config.yaml
hidden_size: 256
positions: "rope"
rope_fraction: 1.0
qk_norm: false
parallel_block: true
init_std_o: 0.0
init_std_up: 0.0195
init_std_down: 0.0
optimizer: "soap_variant"
beta1: 0.95
warmup_steps: 200
decay_shape: "sqrt"
max_seq_len: 256
Each number is 500 + 25 x the weight over its row's rms, rounded and kept within 0 to 999. Layers, rows and columns count from 0. Numbers have three digits each. The size before them is the row's rms in percent of the matrix's.

# q: layer 11 attention query, 256x256, rms 0.0615, rows 0-66,128-194, columns 128-191
# k: layer 11 attention key, 128x256, rms 0.0686, rows 0-65, columns 128-191
q0 033:512487483520516455525506473470523503505507477531523509522516511465527530499511462510507499525483488518515472490486464499491476506508499489478522500494504478508491536470491469524475494530477472
q128 089:484482483459507479570492469475479509528462535509493485548488508463538516505452503505461511532460510509476479464490460438526558555494518516542476473515531512508482502488457508506494532531484499
k0 041:522473518503480510514514505515524491506577521500490482537512499486464478545518553469528458484484507525449507527484516498497500498493535565488523462488467533522507514508470503477507492448527528
q1 033:540502523511550517506504526509510524480492506516484505500466470484509531519475495468485562519551463504514496464490487550508475487498476464500493514478494525542467494520500524531481506506496457
q129 101:520498500504491497497509466511458500476495466505510495486519503563530570483511549503495520477544493483467446494457474518451477487477472521502519528489467471521494495499533516502463521507507543
k1 044:476473500503481491458469481555492489478470491496506460452498514531508477504484481508496474477505496468452481481503491508481480468489481518556495527490499477464478494525486475488487463494511495
q2 034:475489472477477484523521453508505486514478484537472517460502499535506467468477509473455528489478497495482507480473503476473494492482528499472487493492520533483527481525492477505468521507511465
q130 091:507481511500479534490524522496490467502504483483525462513474468533499517511463511518502532514510495523528499484482546459514457522526505462476415480512525513545524518525455465546503537508474491
k2 037:527533492531542477458463533471493504452533509443508531545505506483502468503476499462520481524517474479533524517484483464478468469503506524439501520553478475467497506508491466518493500553527483
q3 032:488539498534522512500574543515486489531462472498467474499488512517467490482470462510432467526527490468480515519473494510501504528529470552534533484523473499501499432509480493514475506491507483
q131 089:558517485488516474466531478507466510498471519530525501490509516486519529503514502509495547531545483536481506487532492547477439512505465525472524544516502509476495496489550519513480525463455513
k3 038:504501503518509501520470464488499514489557478486538508480488443493510539475537516507514536517450481483504493473470493477514494519463494467507478568512524482504484518542504471534488537493501535
q4 032:484543519535520488544515471489493469516512517489487469496533530478499476464492446487455494538496466511510536474515528484448485480534499481451479473543509472466526518521530482526562482511510483
q132 095:467512513479462496516496475534523493471502506531513472546533545514480530487462549476495487488516424508498446476496504520475456527476486521493514482476531520523493518494476513509486520542527505
k4 046:503462468481472463473505516519453505482483463502515460500450493529521511510489493512477497433517537473479511479517465499534489499455492513499495551519495477495481517508515481491467519520518556
q5 034:508548489493542507518548545533540494534519494477475499478475522498505500482504531488511449482482497497492511539472541498509473456526482499483540491514530526485534471510483550486500523483473446
q133 100:481522490527511493462444535552484490527487515476485491473473507485517525515471504520543476486498539507472519511452488527522503469493530482455513506523485489457560460470518508505475488501556504
k5 038:459507537535521515492501485498486502514489510533523497510511491507508511532503503476516522530522492487545524487533514457482525447499498503498516520511515463576453516498505520513511480498507523
q6 032:499489490546505509509502471549481499546479465473513418467521518557462469514490515544468508512525488503480495538545527477531521475503505526536518534520504516478463492497496502474531491513539476
q134 089:526465505516451495470474540504454516505529470523492524498476517499512505525529481516507484488490480495472518519496478449549487504507502495465512507508469488518503519523538507484496522516492486
k6 045:521556492473506518516498503498487494468479530533531500539496472445517455510523523457531520540491522509523525468509498475495506507521487449471504500500535487529548523476529500510523539515511528
q7 036:544499486524467474477502543491501458495538493522477499524524524476513439511498541536455485516490510529519529470466521514546499513512489527494486516519455486504517493488499556495466501510509479
q135 102:509490517510501467502465531512488508512475495525532514528521471503500468506516488516505487516495509504535492508529483503461499512507522525500519508499476546481482492504526492487504510472519517
k7 046:509495547467545493530551456484562523532505537496494506469502492488522543485531540471566531505526515526495494524522489543505494516451489503489544484524525539506513473565508487487505527484529481
q8 032:507463478514444465459489483534485465540517506488558500494508494546530512558553503477538477534468490498482513503501510486480532502531516509531515495501517491503501514518485522499487509518476538
q136 102:505546558451502502504505525530503518477482461512488455525516473548512506519483515470500517493514527488507506485493471501496476494475510460463489527530484534490490491500474519504528462527503527
k8 041:552499493490526492559500524535529510516537493494491508490505511475516490456467441468514500497522484497491494505471518561507478529501493485521471497494508479512517506483506520459566483496484471
q9 035:490528498519547496526434467536501488503491529487487497503508501474541537506485547495475496514520508504512480516468529491494472507508500491506464472502483535466537491493537498524480466517494505
q137 106:521487482504509482518501512527485524467517478551493465547497470481475468497453492539480527481488465514532508478504437473477486493490536508499489494507491469492543467458467541524505491539503483
k9 049:493496497494506490486530521541484531506491508515509502527495485491467498486557492517491523505484481486474493491516528489516497475489528535517528557503536502474434512485505493489523516487481541
q10 035:481503504557522498462486530516520488510502494456483504493504496510478485473522520491520476484560478509466454556457520460510511481476499473469490495470553488510478528517499519527502493520479466
q138 090:486542474567512452461446511495469525515515485485505550470505490451467527492484470512480493512491504477485494494492459488523516517523528527466523505479518484515491503464529493494526506519472491
k10 043:509500486474500509512541524489500484518491496496505494510512529506470537527522441508436519491502533491497529484503528498446508491504482454454525444483467486481489511483474450490506465489511473
q11 037:538459534505469486514496484517488508500534558534508507514508530502459455509510515537542506451487452524486486480516479493510499526473486477471500521478476487510431557512507494465451470469493518
q139 101:508483491509496518496457487448502466491558534498499479507504511516484506502524484466463481499505489477553474519456544522554501501497488490551461459485492501506519484531448494520555523523471455
k11 040:498500471516513510486472546457515487480525505471492500509526497540525495547471518505539492498496484461501530499493532534509450491480489520463507515482476500508492461480535525549489508516548501
q12 039:493521482496503482496462518520519493473518491529453458499477511528484538489496493527495475503513477494524511562466492447496442509507487494484507481486453485480538485527551475519496497521502534
q140 101:517501493468485500503523530529509521556471551490511559485484560499505485488472475519466495544470494493485516502499529500509497441492490486567526508466497473509509530526519505514528479475511525
k12 056:492510514502514500465495504510482468511492484514475462497515459491516494510549534508507531480471536480469490523530495473511573463521517509507534550510547476478451483494493499518468479520485455
q13 036:526519528503501487481494515493517515512512466495509532509461483489505529488513490532482476535520505491537509466500535502487475487523494514506481499517494477457533500507478525557511492490461442
q141 110:535536482498495521483529505485528506504491523474483489465511539502502467512496458527533505541495499479505518517509521511534477509458506484481523481500495471499491510473545507474500471525494491
k13 047:487530504495537528529508505494527493505509530498517520486487485500509447504520515508521496474506539476450504509541546489474507497487506516480524469553523539541516482452523485465514480505499493
q14 039:491536480476556506480519471487456501498470449467503477475499502490478528488484490496455488512514505507484508490471530510481502491520511532541493483500510494488517474490488484522535530493478479
q142 101:527514517499453500475534487510497500496519535514548479470524467491516532461508444504521506433493528518526523527465493508511487493538532526502505505541530494502451484490509469457483525500497507
k14 046:472510488515496507515541493471595498512486512490497529482451541466511494508468504473504438540507472506498467475487474515506507507484480533479502511524480483518521486480509491500463477516485498
q15 036:495514473548552459460515509554528478511477487469476455525490487545518528525508515502478501515535531434482530533462542469480504505487476445453502494500495482517506497487524525491516486488463480
q143 102:496527492504537482466470471510505505514505510482489485461457522477514485486490504533493501507494536487492508472477504514544469485512529478492465493477487504484481501487513529513506498480466507
k15 044:475506519483499533538508505520490495544501485515527509507511470468466509504523478524501493493518489519519488507477494510458530506541502507464504480524491577548488517464499476531524453506522515
q16 032:480527513487463512476499416491461485484490500555498512530482533506517460500543494551475525482486458493526481454526465469557498541515504564514476503514477501478451522501524445499487497510514517
q144 106:547492519477481525489503466557503505439495563525518498533513493494485466488488490515527480500520516534540486476509508504500538509538533499502484499535508496503509559503547490480511506508498526
k16 047:511497501484513452509526526497506509521539518505531498477486487520507530493513524526524536479467519483493485528525509499465479486505542498513495517517520490470485529479511513472481517472514513
q17 037:497527490490537514493508466509502492482491487477501492472487464504517573477501515480435520502490490482515513487470492528473466518499506546528510507541486502504508450512478471584501482496541510
q145 104:513508479497465497477535446505462498454497481494493496489478491527459495456509536510508492517476494518524485499489536521546509537506499529418498500482515526527474574497519514520443534457492503
k17 045:470491485487511502445521474493502492537466497498514529485505506451458433469453480535498461456478528526473531504465460487508488514501485481497448483493493480502506511487518503476504537493450498
q18 032:524501479486452470523517522487543509481488523557506564550519540535490450535519499491510508497494482515506526509544519432532513522503480537488505516500498530536464562491499501503419494485534496
q146 104:519507468488523522483508472513500482500495520488517485505476501551485516530477484495502508548502533463514527497495546502524513488450495502525510511543498513515485524509487464531505535469511448
k18 044:508491565502485488500475507530504533497493500502518484443526501470511490511488483486504496524494512508480531487482469516500506526538484510498499518467482513483490527499544558440546515539478500
q19 036:472548551475522485468506466477487521486511496520507517500535503515520494497486480518502497497502480496520492495518472509550488527511514545531498501534505458511482462498513493498516505492535514
q147 109:489454501480469484476532515539488508478486451494516465497506475501538487509530468485518516505509512504487515493505500508502517476473505486477468541485521515507482467508496503519466470498504559
k19 043:513488489489452495506483491548463481488469496567485483504482486504497443506537476524482523499489497469513497496538512511509497494529494481506541481477542510513472556530517487536518527502478464
q20 041:497500512514522463446518489526479486504510503521559510471482475503521475510494529501462490496516522536521499500454467522496502537496499497519532442510468458472491471526506507519539540485482479
q148 099:525502493461540513507475532558507480490517521470496500489431485519498504497512499507500461482499479532506499535494487464483542468465512460481504503529487501515477487512491463528492518479519507
k20 048:473504538465454496504482467472477533468472495505469476517512524481523468488499449515490505511466482442546482521491491507551510466495477514532497518487495505502477488470503459502493497527496476
q21 040:534507470531528498496481490519566516500490518480481498533470498476510526502471515468478493489515547539492480513483533574489523496517517502500507469484541454445539500508510505509523528517488507
q149 103:537514479471490502473505511533497556500492517520511528504477498496485492523490488467460459539500524501486497521520513506457498492520457506540524498534496502531519506494521528468504526440509527
k21 051:496499543455496481499510505537453478493549479496537456476533535507499489494538475489514530498483511494512480502515496465520502493491508454518497487496495513542481517500472500517468448530493505
q22 041:486560507502577506458512475502499526503508480485518517485474454453515541490485502544448472513509483488492507466457494544503469514531480504529504495532511453491501469523480522567534512496481534
q150 102:498524470458542479512488454500494488516484519531508539498466514523518513472513533465562486548490516514493509503512476526519487498530508492445478498490476548462515571522475537509494523477501475
k22 042:494512524526496525527499456494498469508453546537497498509530512507472477458521456549455485535487488506532490453462510519503458485496481566502510505526467491500491490479490472502507502496542518
q23 044:510505453510518504524504545493516498512497525461504477475486492463488500489455475460478479466498549510496466525475515555467494438505512452470512495474513498473533513522484502476522486499463498
q151 108:507501474482543499519487541483481451523494511543502519495511517472527516512473540534473553507470496464491513520493520476525495495489478473490519492467479492440485498501481515483471522491506510
k23 047:505465554507524506476494524515450498492499515479473486539551530499499508501511437505518553493511478441471507525514535496549499502478463491538532517535495498507488478526479472522485521507513487
q24 046:512543478488565503476490440495497515515493516470499502478503456468488508476462502528448494507504516489511509479474487546475485471504509519512477474513496461450479466525496499521512531482485512
q152 095:497500500500523512529535470473463492526454483521517497515537509474442503492503519513491498476503476515453481469512500522487493512517490518519521433451494491479493515483523515521485543449525500
k24 041:491525507519498525501477477464478493506497494514498504487524527516533481474535507502518492505489487523550465528503504512518487511519501526499488522505499498550496523472526510480516460528505484
q25 049:520480477513497511529494533487521490512505514468495471509501516469509513516472502468491490487491550497493489535450517541450501475488492460467539489480488486477520530506498502434510495514466474
q153 106:501494484524497494526509495492517484498504498492527485471512489500474520493502463526474497483494538484493473486495490518471538530510455498539524459472488478529535463485520514484534506458510481
k25 042:537498515546555517512501474537471464512512499511528492515522512470525541516518503547503535486459529469506528500505533487541487512483536512545522558511532486496488514490489471503486495528530533
q26 053:486523536493501507476516470499513492467507503564531551492502501520508463491548485545518541499498458483501530482539494455555489528489486524528493513503497495525456496506504500527472527491536501
q154 102:489540519476504492510505493518543513493478495550500525491498467503509475498496483437486509482456506563512469465555472537476507518511501535517500494483497517496520560512509505551442492465510478
k26 045:497492452494440455489505472542464479503487521494469487484478462505510522527500542481517460526515510529470480487483473534455527490501504503501482519478468483473549486532465526464511536487484506
q27 049:518552507500555510504503491486488521526528518473544513490503470473508535519481511511470487486517514470518490516459474556471438487506514503531521478506452477465498483551480516506539525511483509
q155 114:503531450498482517523516518545524496513479485483504518471502495560483519476493510543520507515500535507533494560473503470490508510494479501505530478456503503485486516494488536510512444507551515
k27 049:506532483461461469489465467456497516474475470498516513503512519509468430450528474511506478528503498518517496521475492522509493498521434511513470480515501502511486498448525516498547503523497467
q28 048:495494435485505498498506515509514471532500519475493462483497478471491533492414517458433492502497540510502463505448486542481522524469491502483497487491515480452563481488529498509527505507471515
q156 105:511503480516518489511474509489437485531492523488505498535510538442477502501518506477531479491478463478533493488484493497471486490487480481530551526490494492499516462510519482470522544472523493
k28 049:533543497470515495493478478494478508480505466493539501499535504514530470497533470510537529529466512494525472513482514497484538509503486436500483495489472515509491503487530483496511483550516511
q29 042:518461499520488505498475502475513472465479527511482554526462523499497493497516489522495505487463472509501464488508486517537538488493513498479527524475500475533514503471487495456473438487513492
q157 115:502490552529500560478538500547543505476487526488520492484488487501559516480506508459530503459460497472471454482523459528494504476477535495511528506525479508518505480513550532445516480508506466
k29 054:497522507502498488517505544472529476501523478496508509525458515452482461473506484464469549469487519498485539515541538477550471524497466525524519507481533529502498535428530481485520482477545476
q30 047:517470490529476517510491553498514500507474469430497491525505469514497492524514521477479480527501543547468455493520499537440529462488515466480528502518489516511532525478474490458517459494490505
q158 117:507531524493505521500476463497541479479473508446505512475501549505502528514485488525473510458451574459480516499477481460515520523500481556501475458502498456449488504460515518450523479496488534
k30 046:545510504461539502488477484530494526509514507515545521505545516495521511499490444517518521492446496477526497517483505488513535509508499454507493495527501503497497500532512521514517508537496505
q31 060:482482543500467509516512521503515505462490480532483522489509526524514482489535506467530493500513497491496520468547497478520493491479475496478474509504524526553477534468487508481479507492514502
q159 115:546515503480455508475484528534527503519532479493478478520529533508525478503480480463493487497481500533545536469515536534572519514484502508507510528523526500471490498492457485515517478517506503
k31 050:465541507501492483484506512477541492462509477492491502489479474467480452477464486479471501477498524486523508480529494482495498522511480508469502485457475540474472517454527494472507487483518468
q32 048:511493510497490495509511483519477543526477451484497469514472483504493530489481506494503474557535524519480478485514463549454513487540545479526487506525477490507486504518507514510489478503498564
q160 109:521510476468488484515517506482527551485502430517502512518473480511512509512502530490516547510507527481529511523501481491493476492526509521486474491484481500439493494465510514512473507509485553
k32 059:483515458553487478502485499497490517494506538535469492522537519458518482482490460508493482486530470514499515472467528509514550554508484561487483473455511514475493484495486518508480480474495447
q33 046:490500481468527502533526526508523506512474499499497475500478470496487531493475495450476456532529508505490503496489479536448512463487518495515492503554506533530523520487527547483529498526506510
q161 122:470529529507524503504476524523473500546482471515464467508525542488510473464487516506516505472516504471458486530494469459489500521467465532512500512478493459451497442493487527494524468485492548
k33 062:508502455552491520459500490491505525510493528509440458501527501524493501517505503509430476496506528472495502516484526517460532473544469505507476474486503511483488478510491528475497514451473487
q34 051:484547465472490454490487464499468488519495514554514469467510510497484485477503456539492498486504431465493497526486457456547480514492521530543456495479518498493444487528519520520473522505500504
q162 095:505464456477591526518492460514559513486506491484524541528487464539504500482481479494483484485500489521522488543484490496486497501542518465502534510468481498524529525540488477492503491506549534
k34 057:424528506502484484495492490487500450500462491484477481478478500527452451465484526530492453485521512522531484487498470534491470482516484514459513495469475533503473519466493486489508491468509459
q35 063:506527459501532488494484485510497483519482498464519485523531464499491504525460473528455489506495510519483467519442495516488527511498519501537521489522457512451515466516506519528545479532497506
q163 113:524495555490486530491494515524519517458493499514532511520525520513509471513501494531506502500483532444508530510481452498502492533574493511505479482541530496490487524484533592463527528500479530
k35 047:494495498517506503544505522514502493503500528489489487484534492520514530481541529515535485518506469529498476549482507513498499487512499504535491496481528488539536478525519535512493465506491514
q36 050:490519477486433503495451465474493467469511536506475514463495502510487447503486508506519530514495485498486495511526474487512510511525498487458526521478483466509492493525517470508451489481497439
q164 122:478490432488521515504467486521527523495482488501491501462506508487491549502512514486463494440506496518501509504439486498515512483459524514485540491525492483487493509513467518486470492514510477
k36 065:511507502523525461505523503517506477478529468494512477518487457511498459491535502493494520495494529570500514501503460501526525502490537489477502523506535475527536506520502466554514498514470533
q37 045:509524493479476470496522513486499528508505480479472433504498498496482519516502521490501494506513504479505498504516497520480476466474514477513508485534486539507520502480512493455538463513536524
q165 111:561468508490505503510471517523511502496556480496460510478507478512479463534479453494497517474535503503493485529462520481460490486492496517488492478491489428524533487484478552494526497487503539
k37 064:484514508495524493516466488429536502519533524480506534471492473520502512519510507498457503491503487470506466482533465473502519479485497519475519491495505515491504503487482434531486512499548469
q38 053:541444551492518547517483483496496494497519451462500539500479500472527495501492506481487508527504539498490487478488524544450532513524507482470536476530474474520548478481482438500517480523476513
q166 126:503522528513476532493486520512496500521487483490462449457493581487496522513498484513556474500517528488500478491461485521508492502473513522509448491543480475485513522461482570475478501520468539
k38 060:507538477509518486539491487501443489508485496482505485510529490526476524474507487539487506493462487511469502591511495510486480524490455517517521489525522505484517485487528526462513478499509467
q39 067:511475497453479498503476508509486521501480447501484486485436524490509543484490522468524484514525523456509498496510495533459484459504525477467494474534518501532489533485523499476500506496475512
q167 110:474513467515536477498490511514497489534512479468467497510508507484453543495512484465469518519528473506513452540491527511472513444480494507455515491464461538525522509527445503565466486521522470
k39 058:524523554496486533543511517494507546456528503506492467483528453435521545477498437484463507503514493505464494488487530519502509531499513505526515458501513531487523486458525474531456484513486507
q40 046:486483475502506524468519516469498513515510507468470501493483471468477477508480527502469517494484496512494494483511481503486493464484452481496511529446477493474568469528459467469528529435487496
q168 127:536489471470494503515479510511517470478530577491504500507491483496519532501518541466452497478507497512465528472514496497498509465497485484514527507498470502516494504518514482423516539497525509
k40 072:459457439495491460467516498591511496483474516444527528540499457511523522510527491488521539517502528474482462538465522467504508502451509449494515514511508472535550538506465534464530525475518501
q41 052:473495532493474470534522496513543502487493546521472513492484520502483508501530494493517496488504457472486507512554502487471490472495517526475460479525545492543465536521482532498497506449528505
q169 113:523465504523472527534524458484499534457499503527503465463518473469519441517448467460483512493497534510498513480483488485488485520477476524475466489440520491459516519531495461537497472503446533
k41 061:542536505550523490474514523487439508511482447501528541533505466526473472486511485495476546472494509487469474500512493487501507510497519465511515512475457484497515471494475436484476495500512500
q42 052:477514527524452492498515543509484519508527479498505517481492481487476501488536493489524549493485491514500481488511513484529457500489502488467503507473529529490507562526460457446460525515544506
q170 115:518514490470529496451483514517483489538545463523504520520493497547536514469498505514485512540512481533485505506532529505538481476498510495527519492515516529469484512488509521492529494489547525
k42 062:511523492507512470481500435525506475494465485474498500543475494497499449509508461528482519474488515495512485516527515473508509518466489537458517526530514479515538529459589512523508520498505471
q43 055:497507473513542492527524500529504491541502501541505492506533516487490477544455501537486450486517448481487503491510493495535514482501503444524429508488506523489503463531468495492530554549526493
q171 109:458513504526480506516489516510480476538494526463467462477478556506512518500527495457481492483481506460484501500483437525470469494471508491510509517485496536486474528493520543491489532483461512
k43 065:439532502507508515487539515500555512441481503491528490476495465527477485499519488546465533487526522510493493465501523514488503515499499483519483490469498527503520530415490450495510537463550454
q44 063:487505509500506515503553526481480491485498519464510516517539488500509497501502480496499496454464489471482502465530515495494495501456453472509478485485514534475515467502451480454528515481513487
q172 098:506509529484459506476528509472532523528521536494501509521460469511512500495523456489521522517509462495471505533467523479494516459441460529490521500500498498501549524503543458486518465498502513
k44 071:539465547475490512507483528518526507507511500488519499505502530511503562490488465462475519477498492518480501540487480496486476522522481458523464488546502499497484510526490530490508490521513511
q45 080:490516502500527478492537485483525488515514522521518533508508510530514478500550503507535523498481504504512538502516465471514535530527512531464515495469537477536472533493471457511445513513503496
q173 101:562503515532480520556499508516495472484500520496501467528567513512507504521521530523538488517477534563511526548499469552487459506476486489499481508558545512490527501499498498472476528496486484
k45 069:500455477455451518465477426550453497511472481468526507513508500467511507491460492496509462524469495522536472518493509555481524495507507476501504497506492488490487498509493525460541517530499496
q46 085:481514507516500484495506517455538500492519550510512501490514499518505459530516470476497511485487458493500505500554505423519457496498471536507497493479514476500472495469530488488515470469498508
q174 109:495493500482470531479514532514502478499498494515561540438472511515534496481506460493504511484474521493483478479557470495520484478445468510505481522544498471571478510530509505463447486503455488
k46 068:528512571535513492480521520507482480494504471491472524507532481516461506496532497497525540474495516506514507453556500527550511485489526516491530535532506537529489513493520484566514526504485486
q47 066:529503509478517541488469467523503486463499457496513519514528533511558496493524488502549518467517544494507506521474543495486484505490493517510514494513505481492522476494519513524508469517489518
q175 108:510482500523492491485509519478470484483570508497487446526483527472552514490496439492548487521486486498491462508473509497537483501495484509461482506502502473452480479469502515518537457523511487
k47 072:503471535548504479490511453475494474503482477553521494475520467544515438546495503565457509526466496529522498515514483476491488494523504467477493532497476470527498506496488475450497522508478467
q48 070:477503475478541500438499494568506483502496516538512466517475524501506489482446492517492502489524489490505501544524548469496485498498506502492495525489533506492524477484504480529514468500533532
q176 108:539528501472518478469515474493446495491467494506510473489486493502523562498528544525457506508497476492466529490462490496480529484498496462484481492502510516494497442472526457518530507509471520
k48 072:475512520505441531479511510506535457469468538478452509496454505475522466474496493513516499521504541516477504478475497504524508513492487504466539521532464510514514506490478497507483535492502495
q49 076:474523478490515489554504476479505482477519526503495511487514516559471427517532505502503481456476461529460491492504553472493495513481506492491506477470543470479484494498527514516494468474524487
q177 108:524545525446506521542485521519519509462519534485545500522524494523518480523514489541484499469450525449465474471460544532485523523514518509523531502522505516471516520516564490498506499488494499
k49 073:455494490444531489409482476566508501466494499447499515517474517475494461470472509491517496515508529469467476491492528505492497478508525469523474518463485498477510526496513526487483490496508516
q50 074:515489488502471513530465529482537467492521493505487521476511525512491495539489507485508527483500463473454477474470529502484481451497457541488508485461495500522533487478504506491513513489495470
q178 102:507525500517480543470487487530523515509559482474518484528523506482474513510493473515458501484550536487515528450505497529508498499461494524510521463535494506522523510500541486489562526535474543
k50 085:549470518501528496502487517509513500542548517517521493436490511505505496540468487515534539518422477533530502494481515480542474536486483533533500504541531493516503519491521562509509497486476504
q51 083:464478488515461492487514484521477500488456506480473544524487531504474464498515543533505506487545492469498509508525500497494517489478465453486484470486489495508499478490452481494473499510538482
q179 114:548504454512543493488491470498512455544511511499526492491496491525533515531546503503470542512484494526535495494493520461508520504481471496480537487492487493470489488499490459507485507522512480
k51 068:502436497507442487517488517532487448486505503492435501492503447504533520480476496489476530517483481488473494492509489473483476521483507529489518527476518504486526490504497481480494493510487466
q52 074:465497463488490511501502488492511468466468516503486499498516478469497485469480508527512495504473505492488519495504485517492525524498461498539527514477464548515566438479482480460492528506538475
q180 098:534522490493490559527484529459504514518540509444486510492486492477476535536485459507523499483508532514514503485527528506503508507510506575511475507477481486498555492493519511477506503528549506
k52 091:493492518466474479490539509548496494491505497492510525496548543493462472498517514486563502516563492493522493499534482481525505479537509448534456515464544518500447490493475501544521521518499498
q53 107:554466472517479540495450505510528530513513520495522497506517480494527479486533507485484532509485509501523508492454510523472552495487487552488514513524483473512513511493505525478532483524475515
q181 110:516507476533491487440468486561486531470524534491523540490495507486487471523456453467490500503479481524524491479471512478561506470540505512516456509491519477507512551531504534483532506524479568
k53 079:488483445523506531540495486520500495500452478527479508486475468532505514462481520491465461497495505529468514530499519574488507496474473532495534485517502507508522453474482504505491517499523499
q54 098:509504457528468468483515514475491498508517507548512507487514491548484495516509550478513499521487509538474534480478492500509553503517525478473504550484487474522510507482511523517518506521536478
q182 086:503497465489518528488464513466515567495502483485529523486517484488471500527472508502513479510496492535531532472508514477474536554486466496514512454465489502460510499489500540520520543487536490
k54 098:477552498505487487497465530529504466486490478496459501475488537517495500478476488498474485469501509537489465473513518551488513550512515521549472498515499455499503531496493496485466524490513436
q55 106:473468529473538503502479468475440508482535498484510512525499455490513488507509507506476498507487458505502500510547505479522518488487459477504527489499515532436483449503504517525557486486496557
q183 095:484518476494480524495464461495490527474475457494486514518489487487454545491532538506480479494526507467472507533534524547489520493464521479527499496459530512525496489539516479534503507503513504
k55 082:474509493515512504532467530513510525525529524533526508499491476513500512519523534477512474518519487505505517469496498489522500482506508499515537502498508503502488455525474543516542502458506497
q56 094:486495459517466529526496546455537485531472480510517494502484494534487530477543502484506517511507505470504504489495500497492512513528472532487513557498474529533508513531474489499490519512509506
q184 103:510476525518457511508498484469470483531512508498467436525515492530490497495542494502485483519524508462511463506481466495506511498533506523482525508467499453490479544505505500467493539488477524
k56 084:466531500500506477450473521501509519462466451495484486488466512521474498499481468521509468439469557496506485444528505515494523479473519476493497447509492483473499556480522399494467516504491499
q57 112:520525509522485509502501518498478452453477502539507484489509511462516476473534471528506503506509475477478540497517502483474507551557468531513513508497499539494533441494470503497507481515494457
q185 087:529513508525519471535481541477528475497493517523508540546496476529507494500509519511533477502510501491546520504469528562511467533505492440513479490440483502528519498464516467477497465477498491
k57 111:504516479493464537564503496501492474524493501533494494535498465485512522483479492515522476537501457497496511477473509512489509514479481545501526510493520522540501458512453521540524490500528504
q58 117:490538519480523466535531531489496502477494497506468540512528504521520503545533524521483469513485507493504491456489490519516474453465488549483502462525493448480522494512510516500500549525525486
q186 094:471498493447521485472478509530503504471536513507531531481484504521519513489490474489481467500501518486457458479473463511522474480513467487520511461569554534462480503529499475501513527493513506
k58 101:464469501463517498527513533475511498494496502516496531532507474509493473493481503524491489493496501485546526464474466468493515499464518510465486522536486536537508460497521510508491527483521488
q59 112:539487483495483499522510490484485535490489521489475495507517552533514504494500515518475516499509470483496503528493499539502511486469483478495492490497475470503526545487557533489523512480469519
q187 081:516542508522518485509481521486469505510454507508540485473488480483477499495453539495487471526539539485538531489487463527475482502533531498480485461485553486522555499501484516499485470528541468
k59 106:497500502474508499507514507484516496499511535473510511500498530485546484528531487532533500496492498489510486480524503533446510487468489506501477469504485518471504517523531471486496479508479483
q60 106:439525495525482495526557531494454504525484497480501510510508503462496524464469510539457466521531530479470511504484466502558503509526502487512541464525431497461527536520473492499479469507562506
q188 094:499512482481517473497528488521532513513500503508501466561539487461491496500502494488446503513489510513549497487468518501473540487527495511488503477495496481479482485486511479539531535481517465
k60 102:500509510489478499526549527469496493510501451482552485492487489520474469494504519511562524488505493496484522473460463534525487490458485508510458498517474514479485534513519495494532500485520527
q61 125:460465511459510460464500476482492506495512529462522505524474511480503479487487473484484519505528523457535499542518498476501474449519494431525507507482536479495506466481468506460499528471514476
q189 093:479484517503544515443460465496461518514493484510500476499520517484507482513465477497512499485480545472516499459515484475510495458540479453489498501478536484495462518477508496499503515527545514
k61 110:421502488460517487548532479511479514536503534504508511528523544484491528457516497510534513489512529447544538474516493513531524493506517514518515484506478499509479536515491486466489462518539516
q62 137:519518523492518463519486504496492476481467533489482480492574507515509515508522482452483488509470505512476516493527478546537478497508540485493481483490497456486527497440493476499476504492477497
q190 077:500540542486478538513525515488441477499501545507501501508500559530510535454525470510469541475504480459491515509490525570469484531490517498492485515509541554535477552512562507496475491464510468
k62 117:496521510525505492505477470465487473524496522475472480520548509465485474496506506499465508501528521509476519516530467522509464534447524471487527487499481496482484529508498497468501470473500502
q63 116:523452445467507519495472498511542472484483513502541511512496476515482522509528538499504487507473504503487460493537560516518499528530502500495501539477516550464474495496477507528526506520480519
q191 079:482463453477477477508492527513503483499518515484490464479484492477477487512515548507512491513528457519523491504475467495554509459494519464502504522502497508501509460503517543541472494473526543
k63 108:551579459516549544473545489497494496481470482499488544499493468504495510512459505500491470496491479498486497496527499510527491541501550494489543496487522491497498462494531484535522533507499483
q64 120:509496524441518481481566483505495497477480536522496522491470496482473535505466516505510498496517510473455469517478477525536505486509482507522476488517522507482505430524518487510483511480514501
q192 093:537514515500508462444502478477478495492503518483469463555510504493511493495514509485498510470520458496509507494496502498493571495461495540514520529477537515448492479497487461528512515484477520
k64 111:466466437456491478507540514525483524531498504484520514508490512494501508498485498544509501501473509464498519477516511500531530498507490479484477493497537498538488481528495520502491454485486479
q65 125:524462489487474499516512527440491489486476530478494488502508526508447513488501492479537558505528493487496479485519483487515540518491507547535498515519484468507533577499482520514529445463514492
q193 077:513492465479455503533459496483487466479484497483500492519474518461481512481485511483507493500510534496480509531478513470507535462494523558527507510515495515469498477497509522533526496484518548
k65 115:477494479501523525469472538470510511445496487502537487540535540514498537487427495525478529507523494488457497491496482521468510496516520498504459504514522514493526492531529561525488518504498495
q66 146:482474492478499481506517533446516469514482479518518419493534485529496523497486509474487507518474466453529493520515510498495487478519523489481472473488489491492495504471493538510508481485461458
q194 070:467506532510490490445466532486531505505543454501509472547480518508496526475507514469515486449486509491501526503531506457488458506476502505453478476548500513459490497447502493487499496487505486